Weights of a small GPT-style language model, trained from scratch on English Wikipedia: 4 heads of 32 (1 for keys and values).
Each number is 500 + 40 x the weight over its row's rms, rounded and kept within 0 to 999. Layers, rows and columns count from 0. Numbers have three digits each. The size before them is the row's rms in percent of the matrix's.

# layer 4 attention output (transposed), 128x128, rms 0.0563, rows 10-31,42-63,74-95,106-127, columns 0-127
114:477553584520553476443518478492427567596519488522482546495474516411525513510492505489489519532429504454513443513518544496491519499527470446471503525534467484532598486525494517428538560442500549480544421480552463531496523499507512515486479482440535548516476478509462526485534453501448534499432419415463531437484545518462518568471466562536507487422604536513526508483436511530495443502491
094:482519409475501528528479479577489433467517593557503493508411527523460448456450436503502495462483473482539519510470515551521488527426433537460561479506494544445507528564550538566469486544491493488528429571486498513502512504509433474529470490461450399545518517488578512454542493544559567465498498532535498538511446431474485511493532503448482570521531519479510534496584554508573492516524
106:438517527448504440537572469488438533486533463470510522438494500502496548574487525498510486546521510529450514469523443418551453491436561439508573500505496476511478522516481481530560475496487598407434493404526507395474449512542486454512537499512537427518539486545496460437503511531484547565515549418531557482517526475542540526500543584439497508521517512444481481480486455491503510505501
131:458462327497500519571552542489504461472523588514494470571498508528473519507484441538543524479491520504561525473457488545532461502441475503432544509509474532413424490466554514489484448530556520575500487530523527484539464467492551434481491501468465462503494458502535490458542471562533578507557536493516476516459482431505549475497464496499475582534470496484508537536575522510458513428490
099:490526426517504491506549538580498485432537553498500522532487534527431491520447426495537489459498509505528523510461499588521498563408489486433570553483477498450444501530542511531472441508513517496575487591490504544590506521454492455488432498489429463496469519484604511474568502541517555554501574526524491533485469434483513469506506510466499615512525518499505542536520537507537537481445
099:506495461477545464494559595429579536505521507460491444585566495493496483475471504464534448516530510499512484496497570544467449490466483490466523595510549573438472548428510527423483498514509498598489457518586522510498486510446514455487465511607545505505498480512530503500512503440552521530477455494493482475490555603528585445434454521532565518478487537489546493538494495509498477468513
104:498498504483478443552593498499518441541465413491467480543588545535515495430472540528468532485534459488448573515535504483485525453540537523523528456492512440438502463477491530507569492569489537513435529448566516483416467509516517484498528522576550543506471450527460439524453465539461514528581532524550530424519415502567519503415527434517522468487474491484486564512526554513466498464509
086:493573484558604506471562545571462483517491486533479538475514485526495472448516540488565518529459535474511548546531564488467481548391514500458517565544488393565518490549517433557495458510496500491553495528486464475527523499459507487502471447525464472543387484536495486502551480540448535563536525511497471514472541500497573488444460500442461493536580454476498555493446548476533506474444
100:479481513457491539535508486431500532515521482524564520481544468534528508474452516467584533559532491501528500484474481421543530525481539425496421483497504487540539483496515449501587558479504431480403483404524541460470479534460561517503535486571588451466483513486551486447502455464468533479502458524536504573491566623492503535544503502449513467514527548502446506479466425503544528465458
119:517558592504554521464517474484436577527542503487468511458479526477547547497516553466498489534470551510479461527473462448482508443505537564563466485478480574545593593529467498501520515476476453432474486495523361478478481526473467521482489531506526523499518494500476534519469480454476454469452453539490571537550539608465499516578551509548517467495551559474511536510482425515511483553475
107:501438499532405548559519508450541475456479515492454529513505475421572547483560518488497522519494532492494504487524483490526488497489530489513525489512569514446388471456469525422507532515535499546494522473514533498499533497534594446507470492481532531468476441494487513523530466463463496504550539400556464417464526430528553476467451495505468522483413422490529549536477609482421521445475
101:498531467527577497547526543459531451511503559477483481525469475521466485493499490562478458534445497472521426480456572554446421493515475618522517520486483535464477569514521526434482480541556488526538452502531443499489517476445505473460431532462511422564559484536496563540538489575536517548461532579399518469480480527455485455454457517512454484464431507536541495481541458497447468536512
102:534468594434512519494464556554472406411549554507496487549484481490518446534438505427456448427497474543485455462480491517517472503524494461509404501508439531410509539470458464496491500483531486548529563521539500498503519539597477467448548433504437510470482548465557490497516457525515484475488533569486486524541394494510447520484504464493490515467492510538490476518496450582511531573502
100:476526464525546515509562585471471465485521515502565462464506483511466486520511484515553443546469425536482507542492446434480470503453536476447554505528574489480481517449492563490492512463414528520457532434520542466476433579450488473497514491472498409475580480530478531441533530566502618428489490522446541505469445508477494500444525514460510518484445514571522532456568495525455566513484
108:442503504531519478456497525563414498430491507528498459417501551546482501493489548504475530438511416497461558525493493433477489516470513458559512434481532482473586460538513523619511522523457567422524487501499454477505469488512381525507555474447522545544451513525496510465468511479488542498503505512563568586501470512540470500479502519474444466528488508390500540520499435482553486528521
109:526530510492481467559425505448509464477450502484493482502487522465491477509423505557498437524498460506544517535462544553446464441411491541455556450449470516474524519517527538477437488539443509551515463479619478557472411442450450452542480551507549517493529462453455527525463492543529452452570509492503536382538468543503507481500534551579490496447506500466503447511546491558510513487528
112:517504487472517487488564450464484431542471488498448541464442464519523534470399479512461425505468435435479437514470537497491461502478488571479539552493551562483482578498490466523508463545495518510582488447450496493450518503517472488531507577536433519513570423517438480553519527490475513549428474442514556400553510484474501478441571493468545430440469538494535488471484549493527469524520
100:493478465526530586404456556493488603487577550502477521541459449442504509525526476459500537544504523536524459498500463533501488489545486437537476521521534532559416490500467534470493501417507464474540497518485488495521572545571512502466482450495472430557526575558537545483464506432546547461506513483511471527452602401517483519532469466478503522513447442568469512493510526471450528449514
122:464495404478556471494546542542503461495453519466465394493488499563456463486490494522517503506488480458527511491459448515458458471495435508452554507479480565427510508469554572609422469487538524557530570535508546455528492475471512551467474532462497474587486499499534522552563539545505604510491529543442492494522513402514499499528499424555507511485442510477534491517575511483469490496531
113:531505554488492475593467495482521482508493458474498490504490497521490521438506444519485419524530497474499486543492527527481450541489443485490519497486505620388476522555516471505493521516488576438579421535533477470501508529431479508532507543547448494491537406503506455527471490540507493491469508501462553431588535497496442562486514563459537484433506557401537502517478550512570454499570
125:468534562474565487425548459563457565512522459463519509448510530531554502577510533456550498525453570459486457550512421476503484504537553499480486536541514512604591445542507479547523558473515493437476522463447515484538472547481472595486541526531507511485478483480491496551512501444462471589454486512485558536493536524494504453549505538527510431537519547445487456447496411478514493472456
095:465456378476476463545562459507452440428526488537525420496521536516519448524508479539450474462494450510505515501584533466479447508523557507469530510534502463454491406506533453553557466586482483517458449455491490498486499531516476549496572426437501454481481474497531479518495551495549570432527486537540487517470482453486537409471422535445482499546415510452506473466529499512506493481520
092:496488557526521455478478485478447436510477553494496522490529499493500523491482458512442478502529432486584455518489561506536580458457523457513511567486453461487518542517516490452460595399580570480588561513510475515450476515467411480477496438499470550528459546489477487522541480453480593542489473491461489415509516485544512512425471449553455485508557512496483475503526503578454538448466
120:444526388508566498478504470463496499470522497532477552544475496452475511456498520439554564541472553612552474490521510577507477545440493574414480482514522541546559457531526609503430474489471457548522469511502482570519486489452500531521493504514514509440491462491513535528466495481485505522441471530509481555497559482456456460507478480621489508505456431505551505487577504560527508507503
107:498528531472568534530500455521451372511556436487491500535471562477512505522526461542564468496544547459481434519483498450487486557445513474514537553534477450567518506495486437523564477560493519482451413495445495449415465522548434542565497502499503447525498555548540448501471533499548513485485545495512520419431455470509489523485506563522486499543506451473537450470491544474476457462591
086:500479430449433486582524514519482459508532503480502491492498521561424524481479498500491536424553499478501412467433432525519480496506471447460465492524453591483410497489502560489516518539547515554407498502502467455469483517499512473511567554508466471517439417506542469449554473555523467485511485436505480488465443522560466528431510560482486488478558475525537432493506500487466443437598
102:486519389509523457533516492505534482494549486481448526569485492496390517486468460493508499476498540548526482470482538555513487512425483474444487497476529536532478440477539597503446462496511489514623526528536508577579454545379465491501462489499432493458455461488547542559486474505507543526443539520480469510505507466462413522532464489553493522456474453527514519540552548536457515463527
088:494508455466486484576457552507519535444499608482468460512545506441452549477476537435494496479560486522497489456509509545406510539529494470572519513541485533444485534492530536421501546467485528530559494554570470512512474482409445503469516481463445494553508535479474514553527510463490554498469514424495535544497510604544510555503479560545543504514544559495525504534443585557447442487523
116:534466600533508526501528518528480418542491519496543450544558545513519478509502544548478522530532451385473507521513484475501546466578547541563500503527507407468500516501393437517645556517523538501411493541500484440415511495547499492496522501542515463564438495543512490453467495501501485487566517506538500490459459560520519507475522513491484518532504506506524490470480511428471459439513
118:478534441548590517416503493474499413475498532476512488546555478464507530480472534462544515565470512564519505483505542490487498523417598524495440514569493444568525416456513491502499493577533521551586504536511459519516511492422473557520494436484472531511471471544478525507420512487470538507460510535514510567493490539499465492482480511572436453528395428469487480524506467559500532462514
098:485528456464518584504447521463517517437524486520523532513499453499509521513499508501598557527532515457523525529566528475535494560523486506508510538534397487524527469464572466570512463550408461543460398526477535494524514511498577549525481502549550491440541577500533472463512530480498535471458479519518586559556559580481475488526458540500490510578482582472530526447488547514461528484483
093:547467585499508508568538533536513455532492502490491538448455493437506500421529560499413469399525391481548540513483550520470503486519550498540557526483514623470502583470483491496525517500509510420443469464553550463463519472545444438506442505458485496535493550561443494488546410483493540530519531472502467475527443461534539515541520438486483517521509483492519559526540499525482500530486
102:496478592511451538560445495525458486536455512507510498462520480516499506513492511532462442542539457411458461479446442474541538464524550475547522471522515516477468578490454463452571560550542586489388555493510508407434567533489500473468492532486516469502474463496506505464499495515502488464551513431523501408447474489553523539421537515425530498530519491520526453470466491418500508442504
106:502455428590527465490519481499458451466487594518493499535466512463499468439537589431483571485481480522517515495407460533432437542486494579483474478462509470408471567491489521453491525477480470506511485530519462506577453436523512474506522466465507529538496532558470561574495418519495450547476533504509497530531538512520440497530425526628479505534457494489541487536524496519478485492532
111:558534648484457461509493476502495467496557484532475532508404538496519464498457458512503519395532517440455511554482497509546454532535450454510479454507464563525461473442423461520524483498494480486503498500542453494504525498581526491547484493495501482464491560546579476508537435581527478564529563544482408519520446501480483577501471489449491551470561465581512530473488505485521518502493
109:436548441536558501468515530488466484414507521518504512534533504463464497533550569501595535622476538567549500515518507471458503559483531568460527537492505455457524454498529575493495530491488474508501509491502464527469425467452460529461487477456549537471485448558492516481520561490534563475495542482426546615414526549520484473488542492595473487493471485505587505512536524526462501496509
095:476459517497552570459492506501473424457459487462470479498567507438541529525537604492505506569470471616481529608523484469513523511467559573498483516501556461521558492460443461508490464490491511535500544499449512499488482459479457518520548448467482537475468456505419489483424478493502599533463472477561499530485479562413502515459468485503441455482404446485515461539488472524533478497495
102:498608419486491456609458551493475520533502563531560468455480535451496487487483524547483506532515514480511509481482525519486504520453476533450526441462476481394568531490501569490503437447483495476463489518597414585451420488468474450477477542460473468460538440482494527511508533548495427499582490480488492497448533492562509479546503506481478549514508479480519519533542529577469480564514
107:509517485527501507459509473489495469538429526608465493456522515498532477458497502456489532456526493578513467498529471510421535501531571491441561554441559489451451540511540503495491530399466495489549517564512553541471490487514546464478466526510473528488567446563456528619579483464458552541519529484502439487491477431523509427486464472511564561540548520482580499476486552470463476496474
108:493418519551509519373474506529457536472531459485423516490410515507536511515521488449576529517482501509510493512471432568513460515570490493532481500549505567573494437541537498474465539478519492510450423427442539435569571497539541545461500491498565528559463581554502485454505529437506597524449518453476486570509551485502494482482513524542486485482524465514497487468474488476525511459505
109:552507549486464466489531513514494589475516521455455442454512548506505478483503532518487509467486482566460529483534381502443472467564501501493529512397462489473475520500468493543492524493513461507498589549504428482486522444553550466501542514495526519507476471561522523512540531465496430464555542503529424411503553470546482522548481597490500517434555465568546465514413443443504442493500
107:473519500550525506494490469495464525511479492515541453517460536440527507466479534488512464583468496521488530452570530508430485601484545583500524513473522487480543487517507505491485466564516526433553373530485528577498464504500507562517519568500458549492500442548476513565456510592415471504492473569489526460521575486499502511550484561503485468486449492444600585516487552486501445481514
110:487475455483557494495562516519530549470495493447476565528474467480539508484474466483470488468448536560535552505546576485399487500492535494456498531505526485559530492480552454502484501522541435464619469546528541520529478492438521508555487459530453535469521495539456536572490526430539505456452536496518520400477439421491485441590415569552470476513459478469451541513486459525502519514537
128:444535385549552527430527512479472497487516529478464517541546513530492526549528548463543519573484582528557477522518513485504503550507557553457489543513512492544548390521505538519503482523493439528524460517495416520481456488414508537492506456499503541482454429465508481527444527479529520467451502537514510608465549514466482430485498504629494466546449449486512464539519482541502530459474
095:459483562470570492538522597513480528498492529514403553506483474495505521534493503480481450499507439513618510493526471504483472542549403519463504433506499515506496530425473569485485538470547486516484444542536513517503579497481514494504478497428447537523499470442485565539417515419494445429431479429575515415457498530490479507518501487562495452490479562551503480531529500525470533509539
093:497475523439504443512492462511495484498513475492484454484481557562460479529466413470447461431520537516589532524529536530541481514477509508463500551495496526503463447634443520501506465521432503488532499536459516501507482509461432469526555549497419465551461542529602426492435517491528458564490548502518555572508522518512472490528513463419481541470540544477582522475532531475547482569461
101:510512540468446466463481498529460521426570515542500480455533506448552461503520484543555526507469425481508484498490504488523484487537564576527502506428495542470511496505509481575521487620473497465460436511544481550458457550432455472490453413481488455464447448519540495503487415499516497451528512584556505491421427489486463470558565546482505525509462531555410446488551513489518503468491
090:517439491554424481425492544565531455471574497456465496516536519522499455491470513476475573479509478504542483454506471466477513456484546552464543539469521576484440490458467470529511545542535493567430494503568588529480442483510561479473463519542534527488451414557520517425520444582481477484553507498537389534460461490496480496549556518445476479469525479502545454505509442455500502459546
095:472462448505427426488514512558510491479497494483459470479478544588442505532454418476453498431532516524593538504499554566531499492429525516450525592432488533481419427616487513567466442552486509497531506493530509510543504472473496448470493546482454505527433525521589512482490509504524512559489546481485508590513531459494461480547487445463497536457513523491558490534532531473504491546499
100:548478544561483487389530597521539455488535500532548476475513525508505456515543533487475560526492447471505484504426463484499482457548499478522535470463513544469540568426495475563466502478570467506395524518569473522498445474422534514479455473511520519587492484541536526473533469545520505556594523508523421469492495514520529452509523526414479521484541473564534482503586468515562522522501
089:532451524503466518560534530517467470459592525550562519539587484482517444465505540565529513568445445478488418465444480514510563523512546482511519507462538495444451503432443518489554523509573505540436467472572540507430469523502526501510454478488570487496504436563486562492588397550486517468540511501554475501509476482488500558492526482531500503495433516513465452482530451458507527427525
098:503468449493559507449558540508455490385501549556507514468530483472492487471570522487506479565486505566604544471463505515477517531433575510486521571566525513469435511537453565489468500530520502513469467499558492511485443504464496513452502515452482551548459514591523590518453509502525552496588546452533502568521520458495515454455508430558459507494414448491511473499517485477558507487510
103:479524492480509491454518489560487413506531471516550468400501520462513494522504574555566492511498483458457454502520471469491522494548498456442450457525541511530573526396504511463556527527475437494378498482494500498485417511469475509513474418488559481453542502530435450490551436515461534469556537530531482457466401530496482494491488533457501468527453462543524543506520453584535444469494
108:419540535433520460609454533503484481538491506505555470503454512510512455476446500541482401447492469442476440475501485471587440474531454480494491470503501492535514568451495547488523589507459560458474518510471421487475470521479477501511515508499461444519537562520528447516467468514572431518474554476458512415462472510525464555480536458474487537540502557564493412448551541505459534523490
103:484463498574443557503498559499490505478518559499449515502497497462500564472547580523503546537506457510450461445491477492474517453497558547494547506499526532439433545438479505504525569521559543522462518463572526463466536485545542492494461498496591515475488398533434584518546460516471534441532463452541417472476473438494554515487561535571522483493464441520468458492483453427511532468532
095:471514547490525560509530528494476486524534450534459478457465457481536466507526563521517508497491462469625464528455465480449516504532456545453465493495529494581543519449466578459486484475520449467548468542534483491447481574443494558454440435489491496569516502458524553520402522514479553481471459443524453524527477520512458492530604489534392455495519537469518520442439499481527552545485
091:467527446478438470428422427529512478515513519483456511460488525583494415487459503423589493492565563491482468504526477526497433467491514544586455564503424558522527491575498432471557457473480485511551518474445475489485520548553541469470569490488529447497508493495551492476562527504524480530441517515446515509525459511464484531525497494466504512524533601497541543478468606502514454527484
095:587471586481576477460463456535491492415515462475576537532544584492578463433491557470554508515534522525520496496502482482523513484534503497529519473517555449478538549491511438493518557428511476508471568502562502523496436561436459503510482452537495526481538539561515530443481472509514539482591579581520516486486473514509513420565495533480509528465530443529524530553561455518492457472505
111:518489571444570512549533508423485523439479486544519526505505433513464538492567488488454474515477494539554506549498595511481524565482508494510508518433544512477452472534529569527525408631509540519573478546457534534476532495473428574537536539461434504543462525473522492511447450422532539517468527493465581551496500553481483545512479450513480458521452533487494513532532543514539519474528
097:533564511443525445514425451479484448507528540457553545535554456491542490528517472509548492589476568449480470519474465501530510499444497488548522520440453489516557479539476492556462470567429552457546558508494389503483463538483488515552445510562456475466510488519526434494498515524513469450495555584493503487505527511489464463491564478468580488564540548518472479432520500401452472524458
090:507521508479520502556479445452538511529461563515497433518446487519492466561451469499464519446501490468552511504497492523577487536571511571448491494411444572490522481518537551521517449476436503494572518541453467513465456571376476482464524474502432514495539521459571425499483512465555435498448482514478574532523497494512460516518503462434495552511506578472528493542554527565470545546525
097:511476518484523558445454545581508529519534461494464496476441540452497494488496501499461519436542448497460506435510510507458453444532499502552506476595530457448490579418452478483480552485533426518496495434557529462455560484607548466521530492481553536544497517540502557505461474512483460504597512461549456413420501484517562464452503551462467493483554454532515501531450532500524496518468
089:516537534511504493434490446452546454524513524514539514529530517519532505443504560492434498515481559516467525493507452485511516500433548522538541593531460482513507529541450479493514517453509526527508621510443497536483443521524507511488493494601520422469516565455571522385529513471522515494484516538466537566586520488512510493592527505431539546469516462398514528459492462500427541508498
103:522510525397552478516541470467437503441520535485587484468553538479479494431547477512442483524422494485505458477438515497563532499480565480557528513505499534482516526518482487492541479593436529427474513475476436526498476538455405493518514489500474443486509448535550448499477457494527491556548570547529560546530516428522535472497603476474526553439462539476501536444563531467505495509473
101:468489484437503433497515531495432513445431480506567477504505478492496519508482458544492462486416536496489457561458515483584469456492510506491492562495484511500549518463526579564492463500480505378540536475488435507523419485440497520448522461482463400455517546475510478481514520476552528519512551544458560506492467499485513501506470469471539550531416537513484397510596505578483547547518
090:582399539474504525446499514495482518407567516438534545475531535495532504458510451523533602501511447501576466514492554497512495467500536459528453533460523483474477487517495422512535542532504508554519581532566531504458483509411525486518471469493488490514494444526563501481539460496507494467605547588515490476431549483475450536513500438442508525487495491556470436565556526491558475478496
093:465480536499565444436534519476509472554510521487437534452545458507434522492476530560502488485490447517573488493439500483444555455457423518514497504538426536507481527474408517492513487456555542490486511467564456496447523512517490496552556500437570499548460365488482500470502433522511475482488527471483511556476521527518538537514510451445497452385499530536505516492468463492486505618527
097:538523453437500466490467471495491471539496460546528497467478522539438507560454488489452496514535604512497477532445554478474484505491482496465468503516472475563561526586530573578483399534451499444550429486485446519451486562487393502519556560529464478581544535511474437476433537513479487537486516525502484497517486529532484473525524486454478536512568598452482550489546547531507451518501
096:451578501497466481445475475525464486427505494540505484456447495440537572546520551555513498518533457461472485492422451491501486454508525510525505506458517507479436481473492484576461485632583479453386523455539527495444486509452492512551494464483452400477518474493447530504527430473489549511492501480467446467443480505515491469572577567471529512482507503522467488467445513473553515450454
079:510548385480453477570500530488482445494482462534479454518516536443423519456489511520455566463549471505542445477395497496516469468484487530430499507452570563472421453473519548534495455563532504567498494452528520489486478447457555483520541474526493550546536433520425482505530451521463536593513490503453465524483497552556493500496533509467444437442522547510532451526509494528495488423494
098:523542343485449453516497505531533424522491472523497482480483530530395535517451464489481485462576553529535510482525520536472507546487474505489505521424439503465479468560558511576449446527442515454578471461501511550497485538484439448466491458499497514573499559517527458526508524509515545534452562569479471531501501510556465484544517496465470587523550500512482542514505592550506501481527
100:487489465498507466465552541510476490508522531516497446465535522446485491481507597480525511484491472539495501530514431491559538503528520521526530463510534550488446497394466516561508542467486479474433540437563434501499483474464528536532530439472562480604526528524436511552535452474556599579517400478514514561476526497548529452466541527479428473465535466528492533468518508557571536553478
082:501477509545528544552549546518542505475519493470518412505542510471545482484596526565465509578502438417466466508435487425547498485517543511529498520507554478419499474448380489457566489492526559536468497511517530505441501500494549504489419519526509475496451439499483555477512456520467480497563479459563567427468496480518510538464566490529502496479411449509558477502485450435536480496510
097:506506441511542507434542529516571440439526546510483486411494503519477474483568519492536503613515571571546493482502472480512482580440539499502492573512407478519484500494459446520505483507529520478551517459492460480437483565471441549459509441488598558524490468563549570447447453564538536509502531504519513503502509491541495475483509487443404529502488447505495476553434519519535512510521
089:494519559479492530474488479543459507501563510555560540501507523493589504597510516535484517525459508474493490514526522494485553485506528498430489459566553519505482476471439430468642518511471490524399482520521504447500404582480514528456476486496495402469514498534527554497535496457455552473560478467489454456486476478465452424529456548463539444477507451517538490480513411502513501447506
098:384478601515571514455474515451478515479538519533463504509432499464487539526432554549488498468497502477517496492484549502507556470481491485530434506561486496544506537462394631474471520434532510509421537439572445498525442541511467521571505479470478445566506491519451518505502463482528471517536485484489474560413522479521499502521478439466526491479497496489507555423529471520470517467447
105:476483486549460537561503569508500509423502533472436454491459512453531515454577533515488518505505414503495497475475474512524472454496558518497558557456541597444436485469456473486547529515534537558422558496543581468496514434494573482532422513502566507399501418497519564529521450518467486507536509478532495473492509487527492529448513498532502480488390442518548462506477505474504563483525
119:497534525489561484527555520450472468514517426505475510507488483462489502442440571517542475475481521520500455491466478460474521488525507478508472469526505451563530506434451532460589532473562482474477489428507422515444541557410503595528530482482564528551543488507405518585398474446496543541487443502550527582506499522507460510512560517491455407486491522475473529458477477498509517532447
083:508542508425471492531400450460441535528527482518522542515464464475505500477427527479494486485515462509487513540526491534453438520556419488522416463533436451481495512530538560463562459542437463535552490485539458535484482568588507485508471490488486529498529561532440479535466494447501458479428489518475493475514531544435484499489505526464608505529538586496512522466574583558435510465514
092:537506524463549547463509491505505534416484546537507489481558517470499537468532569443481465632492558492456478564447476444560557522494507498482506486520571451556515496473488511502505541488529482533412517495560503446437484527480500528507539534523493486479550533518393558494503486502491551534506532462522535558489545497478518399536611568532485528438516506400475461521485465509499486498481
089:528500598503534517477492509498476468441506525539460491474539485537487540474564471497533416562465518516486471626476562513492541537496522483508498519456449497520548494486511544513500343559542473490488518610487478472505502463444483512535510508524445491481487487488423570435457456467533517533452539522486505497486402580481477544496511511477493549551457485492429505537454465498538496456488
082:532553453516459566489516573510511490507500517494454546486498455428500568471544529476486471575470478483523482516439464445570519457414516453456517532460506468507526472519468581549426492493463454509527502416512428543447562418441504477500432557516466436480542504489470514501469544503490467451550444457480472444414500490520446491500597569501516471560539505495455519488531517485470490493493
089:453483428562524530453457503481520492527484492452501485486414502517479558455497609553502528519522559470523498465441562486472524503495510420492508456466474499520516502461549573499490485493520580479524491448489463540459540527478408541526461470460464521585493499550439394492465488545502526546527467504523519497444540535506421499518538452462523474450475496452485551581539569530507451552445
084:482515542467557476499478506428393594511550457529508510555491483470457500567423471530515515422518458542499541500466524532505483436583479553517509515555530559516457558500485484451516598469523463569468522477536497533457503523464541532517515517494545499503555513508569517544432457473488504531472488458492510502566556581482566488453482440523528448476500541533553399497517499465485531540506
089:512569547461524494526535460452504522501464503530522506495507475440443501469525533542520457509457463427483484542478489517560475521449510479503512479504550507526548525482531602477469488495562529508496540506521502500519619426512529499585550530514483530504556523491382510500471498466443551550482523510444553504512591548457518558487619507514486490455499505426549539527506478432519469450425
096:493484512523486529473504533526498449441498513493523473503500471460539556465633523476448432520449569455460460519427473480577491503499610455466518509494505502537466502451506580518482553523472501462463500458532518493477518527508409516533501526534476428458510497510496482531470457507519440505548473459522486420500450463504475538476628531476515515468481497402485535502451528534562457445560
093:474504514508516461483501465555531442495477456533526529526436500516494508505506527510558526532514532568515507462522488555472485607506520491526447495516437536466519480503491492532419546441539524405491534484489517518568544541535469499482520407450554430469462570525524539457526536500548577460527592544489445530443462483502481498541469531509484531553555392531490532432461467509573498458543
079:552547443432479530487509546474585499482433492487502433503557517525473532599515527507474537583526522488473498558474548469479430497525572433489481530466490486524543512513485425535441501588517519429527516516512555508447470513457451470541520495540469519464516489470534521479594546509509527551560554568528469479525485522526498468497509506502503563486514490462472430499540431475596478411476
# layer 4 attention value, 32x128, rms 0.0518, rows 11-31, columns 0-127
093:447474435505569440436570492393478479570498543495489482510512489498455530543501518539499435523468527471493506541587493499557456501503456528562434494482509494522533566492475459461513506514491506460475485523474519512480439456481481478548428510515503494502561550425493541570465453521498543443440530484493546576563450524514488454536533552613527535462429563502469474453471510500552521543477
112:450533477492467488507498531551524485558507553508580519501536508528479474470494583417529616506438518491508524504495462453511533546498466459488523482547461511439486597440495549513529505532423512462506477549478479525513506545519527496486466504624596546517530484577447550451493558536481524521495451512505480561536611498491484497509472484478446498459425492489563533508461488512499453525460
100:432461516568565473541439482480547466502501547524564511502497525510526562437420560517489480536475508528506518494539502550524537508506523549566492494462558510431520514562484454458506549484477512471468533526524521540476492550538460433459410497485643417494499564493497523561507458516550542488503576454480512531556525489434524516482478509470459492541501449520509554534503556520583549522472
093:477495459525579471492491524447536496507448622466468451498472507546516505551503543593499497521502518505479489622576491550524472470427480460552473565473538453511482535558488515492477524473486524482477513526457475486421439508515519465497467491466581422506490566500466543578500431474449528472448510507499555526518523475535489491535470544581529448439448500483499482517477495513589538542493
090:432492468469513514481497540480500496498497494422591538516549479552562467494563423612513602525498486514471415509572478466524512484490516583459466562527526530601573518470487524519531396496533527444498526485571506498476492509545451485444461544479538473508438467491490490451450500469557480481517462474495493465501545460447553511511470530528494504496548473544548548529503547457469490468504
095:474518576492463504544489543519508478434537421514512519480540508539533522458496506460537523455461495513502472508502508476397482495506538471460578492491457584557587574507487476507500627511514482493509448453538493577529495541477441501467540506528473531473500452571425484461501494504503496421497457539486455505515597563495543569512448485468432475524511557518497469481518499451572564522513
100:502516474516544478469546593453464514434534510528461488552523437466510473480532465545442531530507488503487460525480530508449466529500471533465551456536638478549519505531501484521466545503484438488513471578505433589549417525535547479522495479482562454456520469415502489521491502493531509462469481487556475531483495445432511520539470464551485537425439461511475479468495451463565519484396
096:535522476510542497529559440488520556548491505537515533451547515531490508436460507446549548499529586553465424434488396414498498546488488615426558441508444464536523521428488549509495431508513524457529516438515478485459464447548501486500524476470470553515488453420475481512504558498496486507523502558485489500458428481471543477455460437500489519506427471484498563525462517468502474517450
099:478532512464486462414526503476514548465523439524510489550500510577538453494488477474526511495473503468463429453581481439593449562518490466507518467503491472492495494416463493509481529509497483504508487439459514486547506494528529477440553530485509558574441452507505495334475542506538468432571568468478484498510462486588479515521494500442467512513535618487508515524492516493542461466479
096:491464571521464508559458532537518442438571512506554492514490535471501503454487445520516466474485541529539547513508497484401554515485556454544509476456458533473451475550511545576481525478514516459478517496464516536579504563487440560502518481513519525435453555526533522481484500478538429463510500508502446514502533496407526489537501443408438514528551390474531511621492517491517557495459
107:494488482472521523447543446487541515477481470506470503574464472451543475520468446495514529514487462433522518441519552575563542528531509489579480511634544521509507525444492533564505450476575524492532494457500507560490484531472490510503494560546456486498387423445514501449474472476592555490480486460486479481495534447392490519502438477504482514508540505528505478518463523422574459457475
098:546520509511540500554505471447506525478430440453496492474511519518448498513523560437516508467533454494463509405525580534508496480480493466594524582481470476497561424493515524437455486497433513492512472463436493492521572482469441456480457484527473511489473535590461516518541601486403506400519490478513533447482486515530553515488488550461522469530449557534552530479421531537475486497537
098:437482404538556507497572542439511509553436457510523564527544483553454509450504477515489580544522541514445515559422417494503488452483517548534474469428524492542540451497510458497515430535514500478511506511520528498561522558470455486513493450420443467496548409452501504381458480550502528437458424502488537508510551485433515500543476517502500506521499545492464525464478472492482470462483
104:469488480452532448443581497521504512493527497487495467473525390484539500540482582486494500537457520501530494428563552472521502481528506500471467423494523458508499516615539440476515613492525540525524511519484470551499455507551521493493572477488512500512525441450485465476489516535474510486512475508541488498521632541498530484517547468526485474364488515470435455401442506487478512519480
099:430486516522461500484549493511505515486494528468552495490488479578517519492519445481484561468508526447480464519569504492511571454411521545545518559546555518543481527542491463473617433520460487538483478486479522446510452624458458555507459476595503490514478533445462513545430377540529485465446488455451474529514455479512491470464474544482500477543538574512475478461494495511518498473545
104:423447510441437561448483607390547463550521479566538491457509499563524483526515411525489537496503483464463523459483511518547506461528517419484446497523462523440415552519458489476444525494524493498525481442473480549490449513471519553537569543497523530501422520492453542527455497494471515512467481499524549507546506451570490508503515535505536523561512491553557457501527470499434484501402
098:495492501523439421541454529524522489486477487527498516536501507492457402469494510560512410518466459480546569481521478497572514548526450515486557471531525411510568463450474530515486464530536509473520493482507526502556535460538390437530471475476436510470529504489601517457535525445516507591532423530519482475456520523477491487528544463508504519549538447439488556610435518506501493480470
105:489546545522518501493441472536525496522441459501509527469471420517544520482504458491506498542504464445531495526451559602553512430513503545505497539441552543444486505497519519492467524458459500441489479502437545477509551520510469504457443522430444437463465560528477459550481504573433614528539494536562498533566518500491514528568489507473564556483575482469509541413538511511537524426534
109:437487468455480461500581504417490497521530519541497522501540506541517560467505433595506539493484526464461503424555596417493511468462506485464455544541527516551473487442476487478547493515493512529471503520434485415491544501520491570509457553557488547500564569548473543516485521530527520435471473456517490554518557543527468502502414490546479524492410556454536445489520490467470479419483
105:503558489431445461486561494553435544502455523492461510539527506524512567504533423524524485533482489449476411552457490503565413551501452455458531483533420474483456541500492528485480561514458440496509483484473471465460492492566565523520540486501517517536471410546496544422534526485469544534492537482458495502481444421529448474507508483494561514438451476460460497400514434491434474465482
102:457491438564465475526481527526481502517527537446487521497577480516423481460529538522502446548489484548536491514483562480557510507432493526486465423562463521505529613547524411479463552505494486503480509533450507496484474505516488503469508485503499421504506498467574533372440479497449489483365516472456486518485508504406504487514502546571546485502427505462470509459544512466468510555518